config = dict(
    vocab_size=8192,
    positions='rope',
    tie_word_embeddings=True,
    learning_rate=0.00387,
)
Each number is 500 + 50 x the weight over its row's rms, rounded and kept within 0 to 999. Layers, rows and columns count from 0. Numbers have three digits each. The size before them is the row's rms in percent of the matrix's.

# v: layer 2 attention value, 256x256, rms 0.0717, rows 18-44, columns 0-255
# o: layer 2 attention output (transposed), 256x256, rms 0.0652, rows 18-44, columns 0-255
v18 090:422496501384515488513535429502452579599496523545503400389477430443529519470618474565524515471551495540414500390568490485468414558550377512457423572564528534428531520468457499376496493461418535523480494542516435603495517440504499438489449479439437471421488507442522511486521538525495493400503479501492473560503468513495478517541502553508475497469548468561529477482531502467544429579469540500586412517561479531525459477476589530559499586433469494437455414636483476584552632488517510507450497513488439578491525568441486552575528450492434512515473539556465568486468587554497584450448486559501412491487531542527487446458521522500572472440455569494452553536430512500591475500543469555505551401479431570569434479463521468513460494484520534410496447509455537466636449509553440
o18 093:520503525403547536434473512538470418517455653422497449582556541493531541472600463540474496529489497467526440524458571519401435596534531547494438500485465463339477541511434521504444527507477528494515439548457444560508539485543520507460514519560430577476426397445495451448466560511538472493417544475546452490507439494519568433512540470474498531535600499569498470490429475513528442432542537489481524513431444527500459411474456546567475618458508519424531462547455579558399493469514478554529536585473443463458464502503468477456532528556423429521576429591524575520503520489517484492465569550415512425433484567539526462436519490481524550484473594543429583525499513516539369559472531550487552573518489621477529501531489441519447498481525590356419510531472477531481560461496397
v19 101:536416518468550356531474566413613417564409441597537490598474572404448530538506526466404519490485513458513431532551540553439544436510525442496475574473495550528562452559491522583489525493487575533457563473547511511493588503472448484487482534602496460517569491546491435452498507575524488483562470468518554529515501408553502393552484576481414529553484460511495542483433496438455561471441487625404503569577475519490534426586482489515432471479453467537512486470441557521535522585509519417561459501518526427482432410579535542553536492429574612489546546429592606602453490489454450520462516487458522489537477493504451478481482581447507458517467418542530541464463480466481526474417463534514585437526478456467591515459479471535490492537515404545560500521437457399489555550518465
o19 107:463427538404472498484481594518477442564443430558506492518482558464467537449498496407526470620547425431497565488485490535485509455500522474473520420483476551480588437551562515539424510475464487459450537498529606455450547452497508480494533463491509453511525470481551436481559480568535513551562560490471444472475507449460390408569590591490486477532461534506469547479440429392504489422462516487454529555533481534426528489566551470547479473544501497518619502548469508488455469587448490451443511464481593465481459512464534390589560417510499528478465533453511525581438449503402548489564489465386520533523518548584512484492500454483515512567388440525458484449474524590552501387427491503376439499543500556453514609395418427474525422565533440563510563491437492402495553604473503
v20 096:445581509472486513438505491522469516481584520497579573382554526547476495486520466572409540448583462535512497453570530427509532514453463522549485520416507439451510507422436449460531453595434552469518581530461471567476495490468492538573511555406535516519538482388461497478502443518477565421520499505454431490500511490576461546511424492492470452422625526649504503480473468529445436521524585477533566539433673603552439405530429455443500499489557565545448489514540524579543491532522539475496511481565546564443512603523515541520510521489433477434520548505451467476497466570469440442526501484390430490461462668502580489440384487500514438593488505464579514516484461497444522538427492502532507461470493482524475537559490555482480582554518483527606534543508535443469539428559456
o20 093:533583483521473541470409502556490479528520525453536515494481556535369493519533513573548605509558489536565521501487488519504501464507464513399478519501469464450496595503491470534462446433545582606624507514615535441461548525469536412519497430410463500445595526496575454599457493483570490535412525626532470470490504405576474422521564480451402443486566495600508430534492456481426471562520582538440584496589592566543520468538426493498492491552519499503471538540458514524498441551488481501496503477422505461444480556495513544447513468560508401465469405571418516504567500451512503492483477592493369475580543458381558403480444462567551452538530521504463494457514484480478529563492537604536521557433522485537461424475566436494505489570494414521556467453538560451463462439500479
v21 090:520591512571487494611499591471528514557531522567547545488456581542533544592472418571478467565537449429428424512458556465420512534477524437507500521530524504457502598538477520550366498490566520510393469433497482609485630475457488547460548449486532446446506522519501451461533473516520520486467582550557527483400537453528461505512577599539489492406460520529581536574483561503510367567498461474444540428473516477496552535551491615539490489526507547485538556629517511545497464496521503553501426467460422436464387587590502450554408517509513486442499458458501454495498588560523477470437565466449540564432436565566533408479429554549440459508399513486534509506480498436502547451505531529552524494536532446431487507459504559524525533578618455501576517504516500466433568454503487
o21 097:430550501494442551620495607483552521566617413542559470536445543549475483497483394559506454496460486445470544440489525506405593534427534513455442473375533465500378459483525528553457502488519512461540460498529524514533491475438448494517549427519493486487541531518477511484516520527481490500522575441592493518506500483476537515403417587538556431403612585574575499576455486485440489648516429484432535552526565495511520516495472567514485586511516555532539596569529493518502444481459517481447546534495501478480447487609559580499538546507451513478585482443472549515463543561466428591401506482473500457500460508487499406506525511483468477485414517495498550581488564488551492442526410598405549359599500468483494488410491532530521568498498547575484557436429500471461508466589471
v22 097:524517499456485465463558506483516484502507434500489510534458527469569439492393423548412489561507507457495527502500463507476599549590541506464517529497458491509500586520541510498530546503459549654485526464572469482401530496452501425519466497505493531500428584587556389484561439552500540474602520516592411362483502494461459461467546488394530602503515514622447572572405582525430482450526510533426471499461503479504538478500460421507437467502504505401526479436487456448569626516499426450515459505500572471486509499516386482469518580398545486561569493537511456411496603539498434545492487500532456502495392523507482479599453452449533590560494512496592421446512492557500443573561494574554492551488377493496519522521494483487554457492459572535497547522421525504503511454489380
o22 101:442563473406446472538447441433434498490549515536479404503427576455491455472481539470407492556554522392524540537489510500451523569544532528485490564437532452505441572580584539406496563609434469496415486518521537484492505466540430564444529519559440506477466583501446403492526445565516546549559489429595478428523546526549495523506539531547490486478524603478562555487480569526501516550495587536501513409492521497528570508541475477512513466473517415463526518556471477478539544440531564586377507418386553491560526467510497397577531454544458471492515559492399502491495454523549414411497433478439392476504463455479532478543544460606511467527528518412561476419541467493447537550540504614553534561478445503529517517509561473512503499588433498593508501588497628444543594541476461
v23 096:393501472524493501488524511544477553487545454460511488635552472500521547531525531535519545467471590523439511465499472467476480496541512519561544558465435432509536482467472514543491419556452530456570565534514593519491534406504398393640482564595498561462466601417439502465483504467408555504476542544427458564462480544488459482467472544504508523550524458503393547431436549414485449517580512572485522496500584508466586508538529451522462518512469549472557604456506453517532566543515435546440519486580533512510527552456470508468456458415509507485512550532536476482512541540553559395566497447636549461533541472565482499523474489577478478502500485481452468346388526480488492549516572518476499482388561521557545486581444481640458487469449511405632508513383444545451496508494547
o23 096:454473507509441516525439560457579503450496465443405538623515545489453534523487512471568483515487444533537519474549435569520604528604557617662557480525473433569454561455478517494560516541446591603496464574561608479514522503515569516517558499495457539481514443485486547544508528558586453519439487513467519521525568576502527506534463504517521409530554463548468532477461502461483499502603517455537492513513573568444495459511515451413531442487521515474486490470541449626563582465461378569513523646529558577527489479470564460520399413558477407436519493540506499435532560472459438498518513493527426497541458537540456515575415438517475417476479520473517464439493508475445449562416515479399486422409499492502526520434468539443425510518432543444540454474457410553552523533440548
v24 092:534478460525501543516447544489567529456452619505528467571473438464464526594578527394477468578508403469458476490412579405411463476413427446489516536496555559472459545515471600523426490541467509561465542510529527430474599476492584400556441592426560484465511452428519535468530450502391526554524491443512507562430455525554545487459478499529540428574527494517487546522568538457491550478495558493567437500531460492456563555420515515358423493477551473386446562490516462507618532566551479453437581450536471519464415481509469481381408480468523542515478473387452556533614473611484542475449519503482473515539527533467463558527496474475555416501477478483539458504503523481507518465488469464475475428467593464519473443559451537517464594482478500478472487652480496501473428515479476
o24 098:501459535560465508467519558553516449596461469484511467516416456530421509435537492435508576422497415564518440430489612494410518476362460464446557533575531456567500538517494522508556535453517423521493495540467545572513565458529475496495488440554510527540534473467458524540481502463488596520517524485600443660461603459492564479550502551571509485490445497462486535595583461508428474407572568535576477491497443483451502465522505596475616495442522530594525529429593452432484417476538412482483471472531513498473477523555489499538428442554421495475408488514497427522536586619503475489497470529515468539450505462489458584467542553571485417622424584545583465469503434548524502564536505491484447500469441519529531498581446454585421506443417568536504508530443545519524488456445460
v25 090:488525393465553521503519435492542557518490429465452538590462508487478509531493509454497557509429406459326517500380548473508397568526538541508468514441502543520467582563564524540512488448538457479557505548509550495393432487610445508554532507455437522466496431488464539527615501540427485544492378501379540568581489525495479489590496530495596428530539527484478476448489488472554501417467550490404556423540498455443539446511519535503448474588500527452477526551545470439502510454600448428470536451498436486484538508471566416466490466533490563520483448542513461499481418410390534445480463492477590479482524511498563536491579515472590564411446529412414431546530492498584560460488504512492525564456445458494503428527386468463487511478454526492394462566562559473477537558446550
o25 090:485464442516493502607538392481563498453495461492411507548477516386441556515433498514617518389440504511562503473469502493624490496505555516443476533548427508480562514596548423507498542423554406450492499619532502497538436446558431590505593494577546553547510528469481554554469494482567454675505426429466534490520511512463474598505519553570585487489468469547537486487472394581518441406566563482504455481577485477516503513485488466511522484494525513581515483560537543475508511516550476493487451494469466538454564514490535417450555570506473473503503490577511421529468464516445451505512473532607537460437576419464447563365499492442477493494474515489519398580436547420480448475529500509583435535443454589525551401495503523507508540492449511556414556566474558526514488580470561
v26 100:575399587499512540476490496530507550522397619568385464433395512489530451444427436614512456498413538528455428531506505534515541547503469523549454579525551570443421563443536442436537366516519517481444464520531513617431451533571503546437455544501511567550538497523437507530572473578486470368455537574492593451482482460450556449462462481451494482543515570474444506536507511434515557551510528463517490485473463570517460629499491618497459501453507537476559524417606488425493550440539446482469493535487535543438536532494497468551543515575583531423624534509450510475512407535433411531492439531436542473413519478501448488534491472504465505471491474557455423504484565559525491442587485530508462514527481514452452465535498449575432470462480531455514442538472447569536567492539585
o26 105:566487577476563558453510473516493464543459555519524473399450474530629502461468594587480525523459544514403498548468438588508509534462484475496531571451460631464509576463474437491479357467507522516452476556531451550545387516484573520421551478517549534505490610504555496559446511637493485520511528579526459589418514470457541472550555503499519485462520540509441550513492534596548485508406582443527506506477431497470418695505509517438501487430485490520524483433568476537442538417588408566493503522462499580451494577573503555558540452495512481430511486502473521474492513407415546488525496494417478494476552527517471508463480480479455448496456466537476510458497504568523482569474503518584467469457463555514561497418572562448528506492441515564472421525511456614554464458637524
v27 090:456514511484536436554628444502459543479578500517529518547560425507427586523565528433409499434545538478469509489559458517481517534627522446520540440548529433550531416497470492560508535466461416523446503468435538497576550456451500478520496508457464544452469540449531536494536517415449520515549501491535516466569521546437461499500504473492450452476516425532566440611494527556442490435447506460435538486510528570580463609502476419502501479436479504424555484571530577479474623457511558467529512510483558422500508508552485390422540440517377465504486479471593497455517442599487509451624553513573456481542581475611509411462508575463503571433563550419494533457503543466502469512537444550561494529543471490574460423501590508591546628487515531486487569513432434551442484556408560
o27 091:476478443476584467529523579525505568556499517526515395512523500530486478583569608474454520412459551463484558490508513442496451588470466435516501532544551522523458452532440582475368534494472579529490591505494620453580587445509433469541425518480570561438531507476477443493601482513580529521539500464480451446525469594452466566516523526453500494526534394516607483536544467536528505442408426481446477485469510502513475474485415442501593512427411492406428507522464566613515645502456533438506503547565432474518550549439538407438451513550459410483487459530542514451517566587487527485543571546572498508502494516592594439545534518460459449489517567481536430557457478438482471516540392580517476475561501529529487467494545460526468545540377460482498512456456444529450555470470569
v28 102:507498512538428535529490425583438494426504508448476567534452488514445482457431558419352484423488600558528533500497439590481527523610649454548451431485590490434462469468532479471510478599444546598565499513441499435458476523473509530483519565569463445512509591504485497452444480506489503477539540616512511444497499496472543556498415467510407514463488454478472465514561472606433505491509550464503423460544533517410453495467507449499478544451515489457517462458502531506495500617505551480458527460565436395597503543465540462471600564564441417588526400408496476441519562474539535480542507559514459459512465407561485547516593570548576553543529490421492517455565520506431562467548450494516468587551470461534446509520497510566555591527533527569557597580515519453464456542463503
o28 112:498523528455499523542445527481458426514526493505488600492632513470461460507516535455491499570587514501431529537495561513425495464472468495492418472540507589458522455536449457445555483485468582547439472450489531391408492591474537462477572558599441471552561618489455398462511467380465488502507515547471502509497549576530573506518446512589478436422522481443556476444605484564513503503501560510445501492602488497523540428466473510530584454496536539479467522496489516501570603584554476496505496577571388518498587570534535429502584586431444411594494501480455489440480510529523603447548538518595509529483474427629537441485459547474450501529480444550452510392605507523471586480526468487590604504581446475537524536500508496520596502483482474505523455502533478432517505454486597
v29 091:526542428464532465591608446520521546550438523488473491504412577439506511515525541474527533554506429473564415510463537442504513596505428543504457480465452515426493423557506508419465404602501495566452463426527589544444536499541497475539484494588558566641561426453510546586470484440438476483500450527506619499561456573528485531521504584571404560499566511450429554498479516456534426428528521524552513554481576454464591440509447586514451528554434506470533524397578508545520498518442431550450557459554584537526412456393442480482558483506478495542432536535576586442530551511509542517431494524468498480454518558552470476525659498476527490466458511515407468580540478494476555526432567500461492486414521535504578496412471469478458557487461505474509509434454514528531512477539605
o29 093:554484416458487448519446439515519492447443487539546552500384538500489505509474578512564552535512530499554412531452407448589504614492524598488445439390416520497522434483502516468507438459490435551444478440464473550494508504526533401510557495517527507583465485459494580588478355466434512460418466535540527500538500499474493526562429573476481590530579440571472552546552516532479402503565551524575417490549508407423481432522469581423509495590431424481558524481614587526540509492485493569480495524542538579510503504403570501511526502491512516526531517457512583463460572604447564525475444576444492585523516578550544414559561478529545554502492453538493541564510570563525435541460551461460497453469483533556503448433454439521459529496533564488503510461495610440528456490509617
v30 094:474474401433521612368449522550473484589544469486488543501490444506502492501509506516606471474455495479542518508533474526538547509536580554514503460578467529534450555496467424497513528518521489382460512541482479438513490519527527508521499376600489476547510517453491535481448479487540432490414508460418506437428471401464465553560366492570515448512498499459514548520458495477475455546528487434466524590483524526510493411510588612443465534467477452539541468488536493454556529428507486525351476497532469480465501431505461545480450499472555531562488530583674376497471509527455489507552447424507467555459629489473576533443519485511390512439546563541514506513426561489500451550578440507524412628531543451471525555532514587452417456486529473586476445439424471545556553511562448
o30 093:439543501442564512523450443535521500486532461448556484522386525573452445523501429440482518511480543534494549581478495528541465556557495499461485440524443561574459468541463477452571520513458494462520576476468541534546544578464632550569492481504443504533572454595494517523575534564560524472450540582461523563472401524521508476516483461572506527500458565426528513468509504365607450480545447371458512515493472452580534501511511598454392438546487494437436441529451487512484534484478494500406392528484440597489445420486555554478422448441466393563500500553612443502447500402570508569512483445490516544466541474397434568448505524489504556465471487520443489548495444482482465537479490595424484574483549493451556569457622591545430564436413470509452482461522456528517513435455516
v31 090:444513514494498503560480560550477486533580460536509491494463496454434498482577429408487575530451567575548527464479468459501455461490444568465518508550492482559521478513468463551445550429571574543510437482576473479549498470468440478544586591424466633567485422552508504604594458532490532423450481451536510510402471450571441577515431484466543415498489487488439517501504426558542499490588609431510567591506458420456565481475460515455494415495466473518445541540487537524505521464512627449470565481403581520477370539434447483526541485471437568530407474509520443546456446491430459524496424564483521512532547513437554516499475540434470501570479502488451406640547481506449615509590450550506573521547489469504490424497551519462516590443496568576443425499541514489513513536440430
o31 096:491455412517525507570546545596487443577554483481475569475491456473424493491519494477536546518514566527599501495484417479465494537507514586522523481562493476452517512430460500491467566483492480445352619421510508494534534630533441464465500530531503574504449474526542489590539502531483519443517456594491482500469538418524499529446514563498614459473365505497447523545474507598421540476544569482460553519453434552430582560567476482455460525531509497486459524475487594523584546401496567442478556408391544467498396530418465508544504593492494540519494436570540498538467468555503501550571554542508478600476532511456452513500474526499413536469435567459530451508494488555425620556482625559512382599578547450494415492495533561544537529469520496436497527485450530485566531483588523
v32 096:461557567561552447498482442522526612526518524460513499484501495550450491541502559454529589424443537560420544435397527426404511494564556590469449525500520499479474433555516449546530490520468603537476430491528536506493475441543408507548480607610480462572496515582483480449558595545487467429439536486516497488532371451432453516505516469449596542451475564518416582491531507498500474488466574464404574555537442450430538465653409483417514374565504496523526545484573547525478553421548560484548472567538574501426551449525539461440518550486486522422508509487570477458388507469432448473474497515514531407511399521545564459568567528473563496557511514486502491512525542544461424546471492495575537474578506417463472462433532436585492495517513497524549538525460535436522511502422482
o32 092:511429474494460459421480554591526492527553501525546539428495438539562459555579449403536527586503509441477464499471476559451638529486487525491479502525532440506514420494440475437482519484544539485445473578502411446561444478543453549497461595448549460551585552460459477561530477446485479527452402517525433450475450490479408548495431527508532396484483647468573436496525440508404430422535611622504540453476517530550438540494554581435543487487451522531426444498570583388551543470479585516554465573484555576508489501453498471539530499535476511394570517547555584506442435437492503468511502556579482479558476452437545440440447492459494495494490514523507528492479617578517469473496428518572501482424474424449466582469552584487514464483429415486478527480448496527550543572441540
v33 091:546536596522381475481567508540488442496436494464528450564490572530536436504474476416480495488443505512568594618448463515446670510464503516396589577442492558461458489580547606516422534589520489402456476518486543506506417631516563519535516625579482523503453473577507459569432562424572496495483516501406472606581432446512473491482494479459527491578457430520535458569469529541550609494473459443455543545510527520529511479616526443523550472567484538555546599492453573533541441490452464446546523451511523485516575503551557480458433473540546536491449526464498516515448413472508447482470499451539488517528485453480459504485497493505518518458514422527452558419584492488483506588529520484492551444413512450536451443481438555526590454522425539572489516535463509419522505416529524
o33 089:494465447516476489434449534442592405479500524496513514576569441474512441501500389375548457556407503422455480524490527569591573557472428553453544518481565488540633543542536491502446487519465521480466485541506386461473438463478498469447364536516504464535550460522538478478543556435479505483510435537484557481504462525541450533547543394521465509641487473473593490543493563521589579589506585464504546512460574498526526554424553481518498465435502472519559445559465587513558526506503500500525526486502510558553559554589480515554414460493466503473517482553493521422470483559372463532507366490596491521578490486405549502502466490530491480525529407555445521437494485512496557509561547548381436475448514446514573523491410520568473420612567581549515561512443485534477483451454519
v34 096:457481541395558525591650583535545549401532476496564390422512592429481524552567440475527454553485538502480440526449406449548543468512544545451467520540523513487474578506530519603487469452605497555539531521403469468576479490556493455488538461498463495469498425483556464504537535519495473554516505567458495501460483580506467519494525523497600398448488511480434502551424485490545544458571598501431523457521462509408599532470455477475362448471456558541445584462523523523556591535529532546538519489528576524404506483444496497570474477555465518486463457605435424495410491467500604430476491481556527455492500476489579537516569478440479428496580561465435523536589500562442480519527568407500544517457488561433478551436458582414458504423539496574488492466531496540578468540466457
o34 100:543515462387520587498576554604442531407515457505480426447515501437462434519602472554479540471581576510513453584480528387573445521540500550538520528483552542515564463492532454550539493474600474452482391516432431522601545432563491477510556511550512474552436479543522505513448484545523478486464482477481427460494407537612483584462492495538478434519529489406496471599436448451525508538543575516517529445475447554435586534414485481446428517570524442531419549526610508464505468490539513496410455490531548531467515487403513460538545485413474472539477483566454424532485477518442475457557452510554567391530498552448541530619469482482425473522508490559460545517504582521476539587479457391426516440524454498363489514512423560467430530556486566515523560495502495589497559542546460
v35 093:496517456509487515526495430479486436441544550535483549558433484549553457504489580478431484547484469588554585464577576535567527541498550494482526512428568525436493563465496561487460559511494568481527497502381526450489517430432478548504554517454492405516608538504524481481441520469513512551468550476466517412482527454526380598651494427488422564490377462553636470499490521491458552491512457511500467494472552530441546472444472502502580418462545432446431468588511466409475440556549502445457447459460480410549453496535577441500466568449413548514459476522602460498499467424495458579502534466520566471533500580488508457401551561503500514530531428520500548443483510494475584566404436462495467478536528497545506508497408508464497439557539357489478540616514545490391503446423472
o35 090:438495533500491533543566507495502451511584450549508522569529488511525376521513467499479519547487437605580515531609552534523523530485546453445476536346437496462518455544550471503540552443492577497481582512466587448462538548461392523478560471567464525615598532522547452502490405523496523430466554476490528484488506464571448554530528455505498501449403387619602440469532511512524620486492477456592422566514471433447476497549567479511557461489615535451456492544446472499494415500488545516517526506531473492550463509581463522483484464474413485486583538415502460442517482456468508572508502528589473501558530512506497416553549454418510486495564431430575496508458558531479465495444408486576509581458615530474494610514442434426484456445481469480575532491603546491554466417452510
v36 092:511500438496562488544504456454506487602534546560507579431547393458499445468468515604489470517516389545403490459488606556439447454513489529472572532500537455487534571636534521541444539434517457495476595533539560467526539511507569461511517433440575491571543464477498567453482408474438476456544496384498497539477538519491510561548428540512589461491449488422481489554536458573514558537463506449466525482572513485444508481425553459504518537488495536519504538549469548440544407497562409470487492497541429607524572611384554475561510442451503477503496486463493536512490538450464528491420499519452539511464564526535531414541493525514452526493540582466436446564438464569555579429503403502450563541456599549496556448357551564453564425491483420508428493545515597491540437418482486
o36 098:476536495522523493504473478545539416502498545476469411557447473512464463483384549437483555503526499549398454542482564576542483495475574483411500553399433476549501531535515595572546491463527433475526499501470571561529537521569568531563566536522461625531441482573498581413463413547425481526468483473454560473472495499520466484564405518473540508490469445408563472594471449539484455508586560384452504470577575469483436505474492431507433550480588639549433544510491602447515481501519578468436542526513434489471483524573439443438534584411500643471504514406516485496570478467516519530465529518455509473474431578545474493458502464561403455465476500516513477564476470439473441533523569558536507531474572471479511450422451438516441440526472357493500501519438408531497541484430481
v37 097:448582528613557478495543472575504501480441466527436498422533486544494558398515506558437430543468558543583469463511452521544429515506571502511526472548528500424505519443475478377475474552546470538478529440547460506491449521499543519537433473613445497481521484517416377488560389495493447455454612518410521464455516471455583505538565493654446602438474478567485553435579511465446514492480538400533552542519399579482496470453538449531541506523494444590503494537458429548529516464512486550502566491520459541507571548514431501600509518496438418426547482497554448425480464533561502519421458552469494574311433470582511540569554504542491424569446512565457514510553557461570464486521448514546485496482500451464514551560506556436451543571508487515540534431463500535478459542506440
o37 099:510535456658589608525488610479461443504503535447506429558478460534496539406515505552522503502499550561473500589477487428519501528424517463501501437563410479457504505407568618426559482531445527552513560478499410520477439530522557529526407549446425418455559521582466421439535448516475441501456443531510447562509456454465541447556547444578522522380536520593526501524564517444459447465532524572521467539536452459562501497442454507515395522592467570539435508566433451463486564490471521543524546518428495519404533583447483489513484505496534476510536491535514490419482426543567544461378395535461540529540490570517472470518428553457507532472542448536532506524504611449496514503500378485494620523550537448511486495530537552458439525567482509606620470512509544489545543505522514
v38 095:441524455431474655504542468470432465436555495533520497521515431417517491541526477543545490495561503552540511413502544406514549500456513520485479488525533466492517518434466476520469553438521522497498497604506476538463463511493499542450565467440493364531522543489517563435536570492421477536517480541552551536494458497474470526526553492552454465453471487526484416488492553515451477523542588607443485475473466495466550490476554447360560479437402498505445357563402400475432664438549449500532429529507418477522503455519557499542519509469575435476407499603511467517477538442515569518528484490578460421604554502517431502489558405477522467555530564453507569548492545486406531472471506480524474450593512519611616515558481466465528573433545493446628445539567550497448476463502527
o38 094:444565480435587604517604470502388521497418543506527438541488589489453435494516454472447472438541502508539451475455461497544417532518522390449481454508564396483490469439530428508418545414591464472506440496464566521478487511501436461452540545438435517493558568489545520436558577425463414435451458515532534577495465502506499561507465467486501478451538545551480491485517486547574534485566510545425534518455581432462497469574553510526466559426459564528502482524470480362465562503615471532504486432555419407534512486479448481538486412479502481446501594536551480560598569494550491440560550560446495511571482471520406443525596446454477519547538545499504502504592506571416479533601498426441429500508572483552487537474475601422432571416463548456478482493558505519458579478443462
v39 094:398452418486458546514419431513510469497555466456457615540497453431476500452513605475491572426519526566461460543513547486543524511552517443473490519465520515558529497515464462496521494490459541568625571488420526448576576451442506471580404519492512500546526499438507456431445444613569486565442523490590467469530500478522382586418512419402404524491617509546500440507483511593467417531466501549546440575506488488480588512499518452501525528455594520494509436492476512534491472525547576533397544527525426514442505509538490557442570509466371466532518519433506536505470517474513534553544519527443474567551538509510577546490515487562628546544504432481544512507461545444375542535461474508484520427539628519482498559553533539541449534445443487600506588537504432526444487487597441
o39 096:478426432509467526540486448603491439547560472446568544460563491556562430512517494503542442438541435455432486430462547566451555534529530512527429481498517539524536497566510488460515520554476476544575475416400532459522550547470573455655451510473501515494482542416597494442497535564495518493515582561512512582557621506531438505499447481419481443471331442503432485457608439558458507531503505498452459489441515508547591390570487460450467438594521475482537511548482499639439449523498512533561505451519551524563503568515470472528447493550480450512426492472516493505535476391588526468484485567509478526487423486459573532448594420469554525449528564522409434474475515569443519558522475516508583575590500557542421448492491613495479476492558502525576508522472497469423546547448453
v40 098:452538506527378564570467512607451490576404450460565475442572556610495500413445461493545507362476510528486537493525483451543435557559501509456468464389530542510517588439548505487589542610409527484511506489501578433512505478527534524558549492533444526435590493468424533513591467530571443559549504578407472582409453412555443502472475440464506541526466507504467593413556437509503534511551568531476527547533513468556507440518470539438446559535582521515546513469567375536474550513560446471492511439467450508570452488560559535441570546505490540499465518498596451413451576501452552489542460485444452461473451453492486501462543506481527499458448547514493512451526549588390495623529474476466555527456525519450464487564499386464452526491552549550526539410459521520448443537485474
o40 097:485561397495436549587561475564544501523409510535461590525497494530451558479518422591539505536574478594487458487498465445521469549541522552507539411498537498452485577442572449456639471554438549496423435526472514422511489424533485516447459548491519502448542445464437478527583570562510461531515477480511460522525374443515484511487577467489460545536490532567518540445598333437523479524471477567522458517446531526534465501411565605546400572487562432477446520434488447471443547527483415481543493527523475593490511531497595461523496551386493536538439491409553457468592564489411494488537507464570531503456452503507502482455533465492575474463490549611527473506494520614484517495531540627532540602473479527531504434518437485485483527475561558478562490453446554505525461563450592
v41 094:540443595486489458508604477485474614471400514558526532362556513438623603415477449592435527461582475539547535467511615494506580558528509435561596470475499541498445461494508539540470418489511494426546499519497562467533541476516497592436597527407495573470538488532541463578448440470501497481591506471579495410561480530538512431521487556453445514460579505537496561582506451594516563563439490467416569515552506498546477574552504460497533496438498517576486525556517547493500482465580489403493456502508527573501518438515465464606569532552488537420577526428407487530511533452541504497457527494503487533488459423583422430464502578548453550512579537461499507537483536520516563512530478608498471516546485509547466510432557651541514437448499509512553493518471466439475506508494594
o41 101:553412500443518482423470526437475531397417490443509561445542520475533467415456465542358459460522502537487546526503492504511554512465496436512512449445550572515515567478468469524505465446529595498515516409463561543581547480487500570495533437490479606575411535411498422467520490456566543509515487504508482453560491477575536499585638525497451577441549452591499595557440451554553510470492555492440504451506544454528476568587421535480479439398553532529526462556424566517526478570547549418529441505512508470407484464537418509612516524507511602403502483445514509403569479498489515492500516538497537485531384525527626466496437478543470559572442604497532509542490477497476574427546415579540478444493561525505525567453493578500538581568467548433539518511555445455497514482565535
v42 095:480484517500419513576485472483488462522482459510487469528505414508443504503516529420419451432505541424515406559549378508477591518587473483509534659533439478518517427459425533548452518509519432435450539527501487498516450486470510516495457523530588518511478473522569444454572443522592500553519398472540447498459453486519389513490511450444364523524483447491566448512388607452504518502438516534602429464496554491450557573481458514427539485438537483480497542483500494466482454486416551513505532476538637649502564477406499602487490479472457507496460476453541527524526564516487481503591509430582490472505487537520490484539391439473553456461526412449588468413529547485428542534543457493434495493411590460492492559592449480476528605417450504492463519600530439474478565480490458
o42 092:427542398487439510472408476437537528527466481424451488547498489587404474589510549502504437570513534386445492521524511470565548520466526444447545460580580515387496425512453523547448455459469545503508597430440537552460500507490486460497492553543554389516514471519510431467609508604539523543491481529492536489495592567560408472489538544401451449547434488498532516535471590472494505464496467450535506529513506378443514533452483567530514508505577528466518577490502413544454436419605526523458550483471512595519603480342544525484467491541585549478445491512479574465454500480508527483483485445548398515445528468527450514550555466464473481605491533456553507369446532525466591608469530506508526499478566579546518492519483608571437404481447560449489476475520482533442490504521448
v43 102:470455504482533556483436459449474493518481468497434512569417510505515490475481572445517474529424422454447578550604479496556509456486463474432530429490514514486478594499546447475501496532543481442530562494458407453563550535487537380485525491583542492515471538457478574383530571597480494558509461502473450503530506483486520491587554462490541477604438429511492446500505512458534551529463431481453474501529518434458449493429514553578467474477516487545481574503524408460395514610566505479520475566554484439519547607644516473542410483551500435561548560408525525497445359544507593539337459467574504564529597454494506432480529471556514388550509492497515399512551448587544561479462443410521423499498537444460503489480504545563613577471516465513525483532499475560519521475480560
o43 108:500493528542563522542459519466521471480518596552442461501429488531545569557439424459423481487417486518589582541494505624537560459501511486434495489512437498539449540525562456483490510546463446454446501595453460506525612552582464389485441470561501461520532561455553524422431497534529501487515520566432479561592515530562507476500444506392521479621498464535442492526506463441445537489478503494576541466569478524488546557494458463472429420405537483540513520509476463463471598569552461400460497537522498449471493487601535498547461416503560491525498520464498502454479447526478565555405508547562520509481538492596540442455518487533575362445552442559587470412484497474480511493421391387422506543550497496422567404514467519613505544413557429508385501481494471565540533558469493
v44 096:589513516493459535456457623512428454475488510454506454551501503468473478409562460426487414495514554455610416492564370476487412578508433451464556517497529452503483498448516518447424451441605502479503518463560522523507449586458513457380473516522502458473339506582582478549558340428529526475530542466535500525515556527514537461457519548417521480553480533531461464439488541394524525493517491521592540480522516511559432501505534519531462576500442558512429467509441448535489507470436531420570524495434575520571515582447447468524462429439512497493501493557410485510600422504422459528472469477526379532477452565551487580551450333565518410518539484468541505473492500438494492531519574538490511450457555532574575460512475461503524471471420485480461429502521495520520457482477422
o44 099:520450537501469526595523513543443447530519634469466508499410472488439536403519568544541449529475538508514456495529455401517518513565463438524534542481492327472480483493516561549496511419477505531435432477476497568513462570487589509448538477485499466496409587490516503481581422492458487576480468468621551502440539580507508460429557466498541503570570569525489502499463507498456485460453498523635478573540568572518532535486483426538530476509497455559583525583494496495437553503498440431520504449408447511504561454531488436468506413589495549512492485539576550504498452574563547524479494453580560527543457575430432622562465484590446493512470432466544581467473377564465653549530549520535499530489579581577564507525473522459549547480484480491528499460466504512447418484420413